Weights of a small GPT-style language model, trained from scratch on English Wikipedia.
Size: width 320, 24.1M parameters.
Architecture: learned positions, no biases in attention or MLP, tied embeddings.
Each number is 200 + 20 x the weight over its row's rms, rounded and kept within 0 to 999. Layers, rows and columns count from 0. The size before them is the row's rms in percent of the matrix's.

# k: layer 6 attention key, 320x320, rms 0.111, rows 24-63, columns 192-255
# q: layer 6 attention query, 320x320, rms 0.111, rows 25-63, columns 192-255
# v: layer 6 attention value, 320x320, rms 0.113, rows 0-12, columns 192-255
# o: layer 6 attention output (transposed), 320x320, rms 0.104, rows 0-12, columns 192-255
k24,095,215,184,179,220,191,197,192,184,197,187,168,169,192,207,194,178,238,191,170,204,194,166,222,208,208,180,232,201,192,228,230,182,211,193,170,170,219,143,177,192,214,230,252,182,233,211,169,200,195,216,199,201,205,214,205,201,222,177,239,218,193,198,197,235
q25,099,198,237,205,194,229,195,220,213,200,199,238,196,201,162,237,222,174,167,249,203,186,224,194,199,169,212,207,169,188,198,169,223,230,210,221,213,202,198,253,205,205,192,213,182,198,201,177,223,221,193,179,183,209,196,199,180,197,220,203,239,193,219,220,203
k25,100,253,196,171,192,208,190,207,199,215,204,250,190,181,206,212,188,180,176,207,199,213,187,212,198,201,235,202,179,224,224,183,198,222,224,196,186,204,223,188,202,202,216,170,166,187,186,220,186,211,212,204,189,222,186,191,194,235,194,247,235,211,210,227,212
q26,102,222,222,200,226,229,241,157,200,219,214,214,220,220,216,211,212,182,199,234,218,188,181,199,193,194,214,217,192,208,222,203,179,222,201,197,195,240,214,180,237,200,224,169,218,220,190,177,185,192,216,209,182,206,234,155,217,180,183,216,194,179,205,224,227
k26,096,181,215,201,197,195,210,182,179,187,196,202,218,206,205,181,203,180,237,190,158,197,168,199,186,217,213,209,179,212,216,201,224,215,199,172,210,215,181,164,214,184,214,199,245,204,208,183,200,194,220,208,192,183,218,222,204,184,222,234,178,235,216,214,207
q27,088,182,201,171,236,176,201,195,220,208,212,170,210,215,223,208,187,222,202,210,213,195,181,201,207,210,209,202,184,210,218,213,189,192,212,218,204,165,166,195,222,232,210,200,154,227,196,191,177,222,182,181,248,192,180,225,221,180,235,194,209,187,204,219,192
k27,089,192,220,223,183,223,199,244,223,223,182,204,154,230,243,226,204,205,174,209,213,218,185,155,177,233,225,179,211,251,181,199,178,182,169,160,225,219,183,187,241,214,165,213,167,178,214,168,164,211,222,205,213,253,242,225,193,187,226,206,215,209,180,207,214
q28,092,195,182,217,195,230,177,208,196,211,209,201,221,206,198,216,196,183,177,192,200,205,205,216,203,199,233,210,207,196,170,206,212,170,239,186,185,205,202,205,203,180,238,199,191,223,214,197,210,195,191,172,192,179,164,208,219,204,197,192,186,232,224,208,166
k28,091,205,198,209,207,241,188,211,205,212,248,166,207,216,170,164,189,219,222,224,227,201,185,169,193,196,215,208,228,201,206,186,234,226,206,180,188,181,200,202,215,202,220,208,166,200,184,206,183,226,214,213,211,209,181,236,183,188,210,188,189,205,174,176,194
q29,093,217,214,203,225,148,162,190,214,202,219,221,184,212,191,202,182,217,223,220,193,216,218,199,209,185,172,200,216,222,171,196,202,237,184,202,177,209,194,214,190,213,200,199,218,211,199,193,199,201,200,168,191,208,183,228,195,177,194,195,203,129,156,200,231
k29,097,197,200,195,206,177,226,182,197,198,187,258,180,239,167,191,210,166,214,192,213,205,232,196,200,170,207,196,201,203,218,190,189,192,234,152,219,204,191,159,243,208,196,209,212,218,177,220,189,169,179,186,170,205,211,181,224,195,226,199,221,180,192,206,220
q30,098,209,171,193,201,192,199,165,152,208,177,195,232,234,200,194,195,195,201,180,168,220,199,222,209,203,237,220,196,208,208,206,174,202,178,242,220,211,200,238,232,177,178,208,185,198,213,210,211,183,206,206,202,161,184,224,219,148,227,224,164,200,154,223,167
k30,098,169,205,177,207,216,188,228,217,229,212,189,245,205,202,240,130,190,216,188,226,201,174,201,174,217,220,207,235,169,159,226,212,203,204,205,191,216,202,178,218,204,213,225,208,206,196,151,183,208,195,188,201,195,222,193,158,179,194,185,206,173,197,198,195
q31,094,187,180,201,216,234,240,227,212,189,212,235,215,208,173,179,205,222,168,184,207,188,238,198,208,197,184,214,184,225,225,233,197,197,224,173,174,210,201,167,211,198,157,206,164,184,170,227,201,186,216,204,206,190,196,161,205,212,168,187,245,180,180,166,196
k31,096,206,154,211,235,201,208,201,167,179,220,226,226,196,192,217,203,201,186,187,241,161,198,175,181,162,198,217,215,187,232,191,207,156,201,229,173,195,186,198,182,180,166,237,198,202,191,185,192,179,194,186,221,227,234,224,189,228,198,232,243,162,179,217,199
q32,092,222,215,135,210,227,200,218,235,182,216,200,206,204,171,173,194,208,209,209,189,182,178,231,200,197,191,231,200,183,216,207,194,205,198,192,212,202,167,181,192,210,200,186,185,196,193,208,163,204,170,204,184,227,209,183,175,206,197,224,213,213,192,223,234
k32,095,195,200,177,206,214,198,218,220,202,218,201,224,173,238,195,235,195,197,229,194,174,191,210,180,191,201,215,195,197,223,216,215,203,224,225,181,239,196,189,199,218,205,199,182,247,222,195,219,170,205,214,210,241,194,220,213,200,210,207,214,217,185,222,174
q33,100,197,214,245,206,189,216,210,169,183,199,200,185,200,208,171,195,203,187,214,203,222,170,220,178,199,203,186,223,208,208,208,216,202,189,214,198,161,204,223,210,190,162,199,160,184,229,215,237,225,182,214,213,210,192,198,185,206,216,197,211,192,206,211,215
k33,101,207,194,197,217,217,153,178,199,197,203,171,154,180,184,163,181,230,184,230,217,216,211,210,204,192,194,196,214,193,196,206,213,207,184,204,171,160,166,195,192,214,188,202,173,208,214,192,219,193,179,221,190,183,200,215,184,209,159,194,186,177,186,191,215
q34,111,185,184,213,214,192,214,186,251,204,161,194,196,197,183,221,207,232,198,220,172,226,131,180,204,219,196,200,165,191,244,211,204,205,200,191,200,219,179,187,206,215,180,216,202,220,227,221,196,197,175,210,226,224,193,197,195,199,172,183,180,176,178,218,209
k34,097,195,179,199,175,233,214,192,200,222,194,201,211,196,208,216,188,190,230,206,225,163,186,188,172,156,242,235,186,203,180,223,182,186,186,206,225,198,163,205,181,210,230,198,210,188,180,170,229,176,204,198,251,196,201,231,211,189,175,201,209,206,171,199,192
q35,095,208,186,204,191,234,204,226,213,195,170,193,213,247,258,189,232,184,194,172,194,186,190,216,225,156,199,197,198,167,189,198,219,214,206,207,186,185,210,226,226,192,230,171,183,194,194,201,166,233,166,205,188,221,200,199,188,235,196,221,209,182,194,191,235
k35,095,208,204,196,186,191,180,185,184,194,155,208,217,205,198,186,195,179,187,207,234,166,221,174,187,214,170,221,214,227,209,175,194,187,221,255,191,216,223,201,196,178,238,179,178,204,199,181,221,248,202,197,210,212,213,150,219,219,231,192,196,198,193,194,186
q36,094,192,207,180,215,193,189,206,204,197,206,177,207,211,197,233,193,195,190,203,223,216,195,214,177,225,183,206,146,200,189,187,193,220,222,202,216,195,175,216,189,183,192,212,199,207,181,165,207,181,176,193,196,240,201,216,239,219,192,222,186,217,206,178,206
k36,094,203,200,231,200,221,191,216,234,190,201,200,212,246,226,209,194,203,200,209,224,192,187,202,199,202,216,203,225,213,195,185,172,184,144,205,170,257,219,195,182,184,188,162,215,205,237,166,210,213,201,183,195,185,176,195,217,201,139,189,225,213,236,158,196
q37,092,206,215,166,171,180,195,197,181,192,204,188,214,240,217,227,207,195,183,210,193,208,175,182,227,188,209,201,215,166,189,208,213,194,218,206,203,214,192,215,216,169,212,188,213,183,210,232,219,204,202,197,196,214,249,211,238,203,206,174,212,200,180,182,181
k37,092,179,233,207,186,139,194,216,191,214,156,171,206,225,189,200,219,233,196,190,215,206,191,191,181,193,194,224,207,213,232,185,207,223,210,192,227,189,190,209,197,194,182,225,227,207,185,190,186,193,184,202,249,187,221,233,269,197,191,191,192,176,191,185,190
q38,095,145,186,184,172,216,168,188,210,185,181,187,196,163,194,211,185,200,230,226,192,224,250,195,184,175,172,209,208,202,192,191,191,212,241,185,220,186,199,207,189,205,213,179,204,214,203,227,189,208,205,233,221,186,216,198,211,163,211,244,183,205,197,194,215
k38,104,181,161,216,230,150,225,187,205,234,171,209,172,207,196,203,213,187,226,188,209,192,223,190,185,184,226,190,200,185,223,219,203,194,227,200,237,197,184,185,244,199,218,145,197,137,188,204,214,211,233,196,201,206,196,245,217,172,164,185,214,211,186,188,200
q39,088,208,223,211,213,180,190,212,179,178,186,223,201,203,200,211,174,217,172,190,189,230,192,206,176,232,197,206,196,214,203,210,191,223,197,180,210,158,192,190,211,189,201,186,179,171,195,225,197,180,193,216,184,205,151,229,212,182,231,193,206,167,219,206,158
k39,087,192,233,215,203,197,200,189,213,199,177,220,221,166,215,236,188,157,210,185,188,202,232,239,186,226,224,202,208,215,178,194,180,204,211,199,195,170,180,258,175,193,173,186,215,174,204,198,162,213,194,156,197,206,213,237,196,207,234,195,204,190,236,208,199
q40,104,198,220,181,167,215,184,237,192,232,216,230,198,214,203,202,208,174,198,209,207,229,224,196,204,195,190,196,233,181,192,219,206,195,231,199,164,213,205,195,207,181,232,192,198,195,187,193,228,209,193,221,191,190,192,224,179,197,224,163,224,205,227,199,213
k40,100,243,191,184,192,215,186,197,263,229,196,221,220,213,209,222,210,187,209,177,146,212,220,207,182,198,229,182,216,216,229,184,193,157,198,185,177,213,209,203,194,209,197,190,208,208,206,222,203,201,193,204,205,177,215,205,209,193,197,205,209,209,233,197,201
q41,101,199,181,200,202,188,203,207,204,204,202,179,239,209,195,244,217,212,210,223,175,193,176,177,205,234,170,235,209,160,227,215,215,215,203,178,172,183,182,187,192,212,191,195,228,236,189,199,183,230,179,238,210,228,175,217,189,210,221,225,167,205,225,220,209
k41,102,213,216,249,175,187,204,192,195,199,207,215,180,250,209,206,188,192,173,221,200,164,185,198,192,232,228,219,223,189,193,197,202,215,166,181,198,201,187,196,194,195,224,144,214,214,188,219,188,205,213,223,157,214,193,220,197,199,205,217,224,221,152,181,198
q42,100,196,237,228,231,217,200,231,157,210,183,216,198,173,222,242,204,169,143,173,215,222,229,233,188,201,216,182,186,171,189,180,210,213,246,165,217,180,234,214,198,134,222,185,214,209,184,183,186,232,201,193,221,196,198,186,173,214,184,227,221,227,201,214,205
k42,100,218,182,204,224,156,171,211,199,160,216,235,225,194,203,190,193,225,133,173,218,215,221,199,190,174,209,191,185,215,200,197,252,226,222,192,210,195,187,232,188,189,195,169,224,175,212,201,234,217,195,226,243,195,150,198,206,232,190,201,218,196,202,224,203
q43,095,182,226,191,180,198,191,220,226,211,178,193,190,208,187,191,165,215,216,191,154,206,170,202,204,206,218,210,205,238,219,196,177,197,198,214,222,242,210,183,204,176,228,186,188,202,189,174,219,172,251,234,212,177,213,227,199,218,216,205,223,209,170,235,224
k43,097,152,228,204,257,229,179,173,177,216,157,191,194,200,195,188,202,214,199,203,177,230,189,233,176,191,224,187,173,215,177,229,170,196,223,222,186,173,230,196,177,181,191,192,196,225,223,186,204,196,202,190,198,189,210,193,190,199,169,203,230,185,202,180,197
q44,107,185,209,177,193,253,211,214,155,230,185,189,248,215,166,180,198,201,217,214,218,210,218,190,232,235,218,203,204,205,195,184,221,217,210,213,188,210,237,186,210,164,224,221,220,212,181,186,180,212,196,187,211,215,208,202,229,208,190,218,175,183,223,196,229
k44,100,202,200,188,207,183,200,197,175,220,159,198,224,231,204,233,192,214,177,170,226,184,202,209,195,238,219,213,195,220,203,204,218,195,228,225,205,188,197,227,203,206,194,171,225,191,191,213,192,210,229,227,192,237,175,208,185,181,219,192,187,199,194,209,174
q45,104,190,217,231,190,193,158,193,226,195,182,175,209,217,179,178,168,217,184,174,162,180,199,181,217,194,217,209,210,218,192,225,173,198,215,225,210,210,211,223,155,203,255,220,220,210,187,191,191,185,187,196,205,193,208,234,171,191,191,182,209,227,148,221,207
k45,099,169,193,162,251,179,152,184,195,209,185,182,207,163,232,209,168,194,191,182,190,175,241,190,196,228,224,182,215,228,219,195,229,216,170,214,197,185,184,154,191,196,210,226,205,253,224,240,209,187,190,190,188,182,201,218,217,195,210,205,205,186,159,196,189
q46,101,215,204,240,234,232,216,199,219,206,223,185,232,199,220,183,211,195,168,220,192,210,197,202,197,191,226,197,224,201,187,182,211,189,194,218,248,193,210,190,193,212,177,214,252,189,193,177,209,234,183,203,169,201,162,196,200,228,177,206,231,214,166,170,225
k46,098,218,190,208,182,191,189,209,202,163,213,204,214,175,164,216,192,213,218,221,212,184,200,199,198,190,204,188,214,224,203,228,253,210,196,225,206,182,177,220,233,203,199,205,168,244,213,196,220,172,195,217,234,199,171,219,239,184,208,201,222,197,177,211,209
q47,099,215,202,199,168,213,212,208,205,185,200,205,172,237,187,212,195,170,244,205,175,199,208,205,202,213,203,167,218,210,205,206,206,200,204,178,171,180,183,180,219,188,196,203,223,224,203,155,200,211,187,229,203,233,201,170,190,234,190,175,184,216,232,197,239
k47,102,234,210,206,167,153,201,185,216,192,214,182,195,207,217,194,210,190,184,159,198,213,168,216,179,214,206,207,233,178,202,230,191,148,218,204,235,190,215,237,207,187,211,191,198,175,221,209,207,191,186,174,179,161,195,192,188,191,137,205,210,190,175,199,228
q48,098,188,191,188,194,216,173,215,195,187,197,189,200,195,209,207,207,231,207,180,179,202,188,187,181,192,184,247,215,214,197,226,218,182,202,184,204,210,170,228,220,204,205,202,218,201,210,169,187,238,226,200,194,199,209,205,205,210,216,197,159,177,205,218,183
k48,097,216,213,184,191,193,164,191,195,183,182,200,230,197,207,212,205,178,214,188,240,205,218,173,190,184,174,229,191,212,195,219,204,165,163,157,210,160,171,226,204,189,191,197,181,207,214,198,182,196,215,239,180,236,190,174,176,227,206,215,234,205,172,196,191
q49,098,196,204,188,160,198,220,168,198,197,198,256,163,190,195,187,227,189,154,175,192,201,201,190,182,207,187,230,206,211,198,185,204,180,192,225,184,159,189,227,197,218,177,185,152,193,183,215,205,205,195,191,198,207,192,222,199,179,218,180,208,199,174,224,178
k49,098,210,192,171,200,199,217,198,204,199,176,222,186,169,176,198,241,161,209,187,191,227,201,216,218,205,197,173,211,214,223,161,200,219,206,199,185,175,217,208,197,228,235,195,211,233,206,169,190,218,199,167,223,221,198,156,202,207,189,174,195,173,231,225,187
q50,100,186,160,219,179,145,216,196,184,198,198,231,198,212,210,195,192,187,238,194,211,189,210,185,196,234,214,185,149,200,227,222,202,214,215,194,203,213,150,178,223,192,205,208,201,247,218,210,220,214,203,197,234,207,214,194,163,182,202,188,175,177,246,181,180
k50,099,231,223,221,178,185,203,179,197,185,186,218,176,169,207,213,203,212,249,172,222,182,208,194,187,248,182,193,182,161,219,214,196,226,208,187,228,190,209,195,218,213,212,203,213,187,198,210,208,222,229,209,167,208,213,214,190,208,189,214,180,194,228,193,172
q51,098,194,192,190,194,240,200,177,219,219,222,230,191,188,198,209,182,203,195,217,224,173,213,170,160,186,175,190,196,173,191,224,220,153,189,214,206,186,201,198,197,186,197,182,164,205,204,190,215,164,206,178,153,211,196,208,216,192,208,188,197,189,208,227,200
k51,098,199,189,195,195,199,183,210,221,204,185,184,181,190,185,214,191,154,211,178,236,213,217,204,189,228,205,192,194,203,178,211,194,187,199,209,202,180,194,165,242,217,232,210,196,186,225,174,171,168,211,184,189,202,179,225,187,169,182,216,194,183,206,185,215
q52,103,209,198,198,190,202,171,223,195,186,170,225,162,223,204,190,161,219,212,208,225,193,213,173,217,186,207,153,171,194,221,208,202,174,215,225,204,174,183,190,191,216,200,193,212,201,201,201,221,195,171,194,221,226,201,200,207,208,218,184,185,178,198,217,158
k52,098,193,195,220,190,197,206,218,215,225,201,254,145,200,195,212,220,206,196,218,195,159,247,206,192,175,180,195,172,193,179,205,179,233,218,217,223,189,172,192,171,190,243,237,190,175,175,213,210,214,218,215,160,199,219,194,205,176,172,185,175,201,186,187,185
q53,102,253,189,186,209,211,210,202,184,211,186,219,155,178,186,191,197,208,195,166,210,176,188,199,199,182,213,210,202,198,204,175,212,205,207,203,220,240,211,165,208,167,198,202,227,174,175,198,213,226,214,194,212,201,205,164,195,174,183,217,184,173,203,207,250
k53,103,211,183,194,186,195,222,177,186,185,190,204,181,186,182,201,201,206,200,209,218,196,183,204,208,231,179,187,215,162,198,164,221,219,191,186,191,198,211,155,185,233,185,194,230,152,228,220,227,215,238,208,187,231,180,198,207,163,206,225,229,202,233,203,201
q54,085,226,206,179,191,206,194,197,168,205,187,215,190,220,228,190,200,169,199,205,208,175,182,190,172,221,214,207,175,203,208,179,179,200,204,205,253,178,201,190,198,189,166,209,235,175,166,172,158,237,240,173,188,180,181,160,172,212,205,192,222,196,239,185,218
k54,085,231,195,174,192,172,186,180,161,191,192,200,201,169,204,206,205,216,183,215,225,214,201,212,231,201,242,222,169,180,164,188,217,188,227,206,206,208,196,191,165,203,166,204,215,204,211,210,244,186,200,182,177,190,242,170,179,236,172,222,210,202,188,181,174
q55,105,156,214,222,196,184,185,216,238,175,156,220,183,182,203,209,204,206,184,204,223,219,215,177,199,179,198,191,208,196,220,218,187,202,222,215,192,171,182,215,215,178,206,197,164,185,209,215,198,213,196,201,217,184,196,201,199,174,187,201,186,186,228,220,146
k55,103,204,207,211,173,225,202,209,234,241,156,216,187,178,219,198,220,196,220,191,221,203,230,207,194,171,176,159,215,172,195,188,207,190,197,196,175,195,213,179,183,210,223,198,193,161,206,214,203,180,220,212,201,159,202,217,198,215,183,214,195,190,195,213,211
q56,101,224,220,191,190,214,162,184,188,204,202,196,218,222,207,236,203,164,175,205,260,170,218,181,229,185,197,179,194,204,230,221,168,230,198,168,176,228,221,172,192,194,192,191,230,167,211,198,203,210,171,211,199,203,210,194,173,238,207,233,239,197,234,175,195
k56,102,233,210,184,204,236,239,188,206,167,217,217,172,203,226,224,210,185,176,218,183,200,219,210,178,181,179,204,178,216,237,184,187,217,177,195,198,220,216,196,196,171,190,182,179,210,195,248,181,177,172,198,166,200,203,208,155,232,223,193,203,214,216,203,192
q57,102,211,201,223,194,176,212,214,208,197,186,228,213,184,195,158,176,197,233,186,194,175,206,205,219,199,204,215,212,185,212,195,184,204,213,150,202,186,204,218,183,180,202,201,198,186,186,202,207,204,202,187,183,215,205,168,207,180,175,158,226,237,198,185,261
k57,101,220,193,194,240,167,183,203,177,220,193,149,209,212,160,176,202,234,218,204,205,193,231,250,227,170,197,199,233,200,195,183,220,162,205,194,175,233,217,194,168,221,191,218,210,172,212,206,201,196,170,206,207,166,192,188,209,187,216,177,188,217,173,192,240
q58,094,159,180,208,207,198,185,208,205,181,239,198,221,194,207,184,179,198,181,210,198,174,181,174,198,182,198,176,185,191,180,200,193,153,187,212,198,183,235,196,206,240,192,194,216,238,227,198,210,147,196,185,188,167,196,218,225,195,223,206,196,200,213,195,177
k58,094,183,209,231,175,202,233,235,174,192,246,221,213,171,215,211,145,221,227,186,197,201,200,213,194,196,209,174,160,209,186,177,160,196,195,182,207,210,233,194,192,179,182,205,211,224,205,209,195,201,205,207,219,191,188,188,194,201,231,224,181,223,218,203,188
q59,097,183,163,232,217,218,229,165,170,235,195,201,199,206,220,209,211,186,233,196,225,197,196,210,220,195,232,220,187,193,192,228,220,186,173,200,182,198,186,204,203,218,172,189,177,186,185,161,215,188,197,212,185,208,226,211,232,211,209,184,204,216,225,199,213
k59,100,211,182,134,190,173,228,185,205,198,181,169,185,164,179,180,187,186,213,174,202,192,191,201,155,217,199,202,181,233,160,195,186,191,179,171,180,204,189,226,211,197,202,198,183,207,206,199,212,200,189,224,186,165,197,203,188,179,191,240,188,219,211,183,218
q60,091,205,196,185,250,210,216,198,232,226,226,185,229,193,196,191,205,208,242,228,188,192,219,205,217,211,171,192,159,194,224,238,217,189,175,220,186,194,224,193,209,214,247,170,224,193,205,230,217,184,199,190,177,214,257,193,188,190,194,190,211,206,184,180,215
k60,097,212,196,178,177,203,220,197,209,183,187,220,180,172,183,181,212,216,204,191,191,181,196,213,196,174,178,177,231,189,162,236,183,186,191,185,215,172,217,231,187,198,195,200,200,205,237,201,191,186,204,168,209,194,208,197,212,211,185,218,249,199,202,218,207
q61,099,199,183,195,191,213,172,189,198,196,219,173,199,234,194,178,199,217,205,185,178,190,244,164,227,244,192,227,208,231,220,198,240,189,199,209,188,163,194,243,218,227,209,204,219,202,187,208,174,184,233,206,197,236,177,188,217,188,166,205,203,210,187,171,222
k61,098,212,184,216,240,208,191,228,204,210,211,185,215,204,226,217,188,182,198,234,212,187,209,178,215,211,194,217,207,184,171,202,193,188,195,226,208,199,264,212,218,220,175,218,210,237,189,211,212,177,227,185,237,175,224,190,191,221,176,216,190,180,215,163,191
q62,107,200,192,213,194,185,173,177,177,192,189,220,194,204,226,182,199,236,231,227,200,162,204,181,196,220,232,228,202,191,215,226,214,231,184,157,206,214,194,192,197,212,210,230,212,183,206,217,198,194,199,191,191,196,230,198,209,188,244,210,203,227,230,187,240
k62,098,181,233,229,214,218,177,199,190,233,226,195,209,199,177,190,209,180,217,207,203,217,229,210,197,194,222,256,230,182,186,225,235,237,194,185,184,192,214,219,214,199,182,188,210,198,195,228,213,195,189,210,200,196,196,206,223,158,222,191,185,208,230,179,218
q63,096,200,199,238,167,146,203,180,204,162,206,191,184,184,218,179,194,228,205,216,226,208,224,217,211,201,186,179,209,174,180,206,227,205,177,181,197,197,218,217,184,220,160,202,173,206,208,204,192,215,198,198,195,198,179,212,199,199,202,201,226,192,207,231,185
k63,097,247,208,219,221,196,198,194,211,198,185,201,191,158,184,221,231,165,188,216,202,159,214,170,231,216,208,203,186,187,202,224,220,220,183,186,197,192,193,211,171,196,208,193,181,161,234,211,200,209,224,175,182,211,196,198,217,218,175,208,205,217,179,234,239
v0,120,223,199,221,199,208,214,202,199,205,186,236,223,148,227,227,195,234,195,220,177,214,227,223,194,188,173,186,200,175,225,206,201,213,189,221,219,249,217,194,193,196,228,245,163,229,179,230,201,190,239,189,214,185,177,206,178,210,183,243,198,225,214,220,189
o0,105,240,181,208,219,169,220,191,191,181,203,236,195,196,164,203,193,218,197,214,248,202,186,197,207,186,196,169,225,210,218,239,246,201,222,225,199,180,182,196,210,181,212,227,174,198,207,232,206,178,196,188,208,203,213,199,195,191,183,218,203,203,190,188,166
v1,122,184,220,242,174,191,230,238,184,201,181,196,200,183,183,178,182,176,213,208,221,184,170,249,187,206,198,206,204,225,211,193,184,160,246,179,169,190,177,184,212,195,192,205,207,202,217,199,197,221,197,180,146,180,235,194,219,204,217,180,214,191,193,245,184
o1,109,196,235,185,223,191,189,179,184,153,213,195,145,193,213,187,208,204,224,236,185,210,184,217,188,230,213,222,244,174,205,174,194,198,179,180,245,203,225,221,208,207,187,218,240,198,167,211,199,177,229,207,174,210,229,154,170,164,186,224,191,218,181,196,222
v2,122,208,223,173,215,231,191,190,181,228,217,177,194,242,194,224,205,200,200,208,214,168,187,169,214,190,202,174,188,230,176,171,174,222,202,195,208,179,185,218,232,211,192,183,215,185,225,191,178,184,204,192,197,216,223,208,188,162,209,199,179,204,185,199,182
o2,102,208,208,192,200,168,218,208,211,216,197,206,211,196,229,199,223,176,203,184,209,191,197,175,181,156,188,193,214,210,136,190,198,206,194,212,208,226,216,170,185,198,231,211,228,209,231,196,205,229,164,212,208,209,201,190,183,201,187,201,223,208,166,222,190
v3,119,179,165,191,202,196,193,184,195,189,208,234,207,199,210,149,236,194,182,178,204,166,234,144,216,198,213,185,212,220,221,193,174,210,205,217,182,206,174,243,196,178,197,193,193,208,190,192,209,212,198,215,197,175,202,176,164,173,239,200,200,203,206,157,197
o3,107,202,211,191,225,213,226,190,201,223,198,206,219,203,190,221,182,173,138,173,190,199,202,172,187,219,211,178,213,199,202,199,190,187,175,230,201,208,227,182,203,173,240,209,171,225,209,216,201,197,211,211,145,198,211,204,176,201,219,218,241,193,181,172,205
v4,121,209,204,234,187,155,180,218,184,198,208,216,206,197,183,173,180,164,216,182,191,253,217,203,207,195,183,233,201,194,226,216,208,212,193,214,178,180,169,206,214,203,201,184,220,224,218,193,202,196,199,195,163,169,213,210,183,197,234,193,250,204,192,206,208
o4,105,214,202,172,197,243,194,217,183,184,186,234,192,234,179,183,218,187,193,180,223,190,237,217,202,236,244,252,201,199,194,213,210,178,178,191,208,202,206,217,208,193,237,204,217,192,185,209,168,207,223,197,177,227,230,164,184,215,180,178,204,170,216,181,232
v5,123,173,191,193,205,164,233,195,219,199,224,213,179,178,217,198,194,214,192,195,182,232,185,189,214,206,182,179,239,192,192,213,197,232,229,193,185,170,186,213,208,179,230,225,182,210,224,196,233,199,245,141,205,192,219,174,203,212,191,224,165,195,191,159,166
o5,109,221,196,196,175,205,182,228,177,207,180,208,166,194,196,205,185,191,142,210,212,209,205,197,207,190,224,205,170,196,233,238,224,203,171,204,176,191,201,183,238,207,200,168,222,201,219,179,228,208,190,200,230,226,170,212,167,193,206,214,227,210,164,220,199
v6,115,195,249,181,208,175,215,196,202,183,209,217,166,204,214,208,228,181,198,175,188,196,212,210,194,208,193,196,214,225,221,211,185,199,195,195,228,198,197,216,218,246,212,232,228,188,190,174,207,194,197,190,193,187,207,193,197,188,180,210,177,181,191,211,197
o6,108,187,205,218,193,163,213,209,209,269,210,192,240,224,192,209,212,193,187,181,195,241,199,207,206,220,219,246,253,221,216,192,189,226,181,202,202,188,207,197,198,240,193,180,216,229,172,196,225,184,194,216,217,172,183,172,215,218,201,157,205,197,198,161,233
v7,116,191,200,205,195,222,219,175,219,210,196,194,176,203,176,217,226,196,168,201,236,167,193,223,197,182,208,154,238,195,172,185,178,218,208,184,220,226,203,205,225,241,211,190,196,201,216,211,241,184,168,200,214,195,198,204,157,163,224,170,183,216,206,219,182
o7,102,187,161,173,142,203,194,177,200,199,206,186,208,210,220,219,204,217,204,198,214,226,179,217,204,201,237,188,218,221,192,204,191,226,169,191,177,176,228,241,200,214,192,225,229,213,173,203,226,205,177,210,213,202,197,189,201,212,197,209,201,231,194,181,181
v8,112,226,238,155,183,211,171,227,211,230,200,178,178,195,219,186,229,193,226,226,198,181,165,204,202,193,162,229,167,202,209,213,188,211,175,202,217,192,193,189,230,225,186,230,185,190,188,188,202,169,212,212,227,228,224,247,208,212,246,190,199,204,191,212,194
o8,101,223,204,199,210,245,173,215,196,208,231,222,194,187,181,164,206,207,202,194,185,188,223,214,234,162,213,174,224,192,207,213,193,217,172,203,189,180,200,146,188,211,187,208,218,243,209,179,204,209,205,170,209,221,240,176,187,216,211,226,194,180,208,224,175
v9,123,195,197,197,184,183,211,233,189,220,184,203,205,200,178,191,219,199,211,192,192,208,177,191,211,155,208,180,198,184,160,198,174,187,193,198,224,218,190,199,202,220,218,215,184,198,220,218,242,221,178,213,183,220,223,215,226,230,211,153,186,202,163,171,236
o9,110,180,221,179,221,215,235,202,189,229,219,201,188,219,222,200,216,205,241,225,200,214,195,207,204,173,174,190,182,194,174,173,190,203,195,209,228,246,144,179,174,183,204,196,222,230,196,233,147,204,187,209,182,189,198,193,229,196,191,200,193,218,194,192,199
v10,117,208,178,234,224,230,260,168,202,211,229,204,169,221,197,187,218,226,208,232,203,217,196,204,218,213,228,225,217,181,208,196,164,191,245,194,262,159,224,232,186,187,230,175,182,192,178,175,211,226,179,168,189,176,190,189,202,221,189,202,220,204,179,202,225
o10,103,183,202,193,192,212,189,203,179,205,215,199,189,201,212,254,207,192,164,188,211,211,215,197,178,183,216,222,193,177,204,162,194,208,215,221,199,180,197,210,210,186,152,221,189,163,192,219,177,199,162,218,205,247,222,217,201,217,218,171,157,179,196,148,177
v11,115,199,250,214,187,217,237,185,185,230,206,208,200,182,224,219,213,199,190,203,209,208,185,203,171,219,186,229,195,181,167,212,205,177,180,228,208,220,199,204,188,196,168,201,193,183,186,189,209,187,189,251,241,260,185,201,205,203,166,203,191,222,212,212,211
o11,107,230,179,221,229,202,207,213,214,186,198,164,192,194,223,179,195,206,213,228,173,190,169,186,161,225,199,204,185,151,190,193,207,191,235,232,217,202,190,203,208,228,199,211,193,194,188,180,212,179,180,219,166,209,228,164,194,187,209,217,216,206,179,177,188
v12,108,189,185,200,191,196,168,245,222,178,196,211,225,192,183,203,162,206,181,185,228,215,203,179,199,217,184,230,153,183,197,201,189,203,193,182,195,179,227,197,186,190,214,192,223,201,196,172,209,166,184,187,237,153,178,195,178,193,174,164,218,211,192,215,221
o12,099,176,205,208,200,235,181,216,213,183,174,201,197,213,203,227,179,180,227,189,222,195,188,204,224,239,187,199,161,171,167,177,200,161,200,224,189,182,193,232,203,181,227,223,187,221,185,174,211,196,169,170,234,203,170,200,193,225,237,166,186,193,192,196,217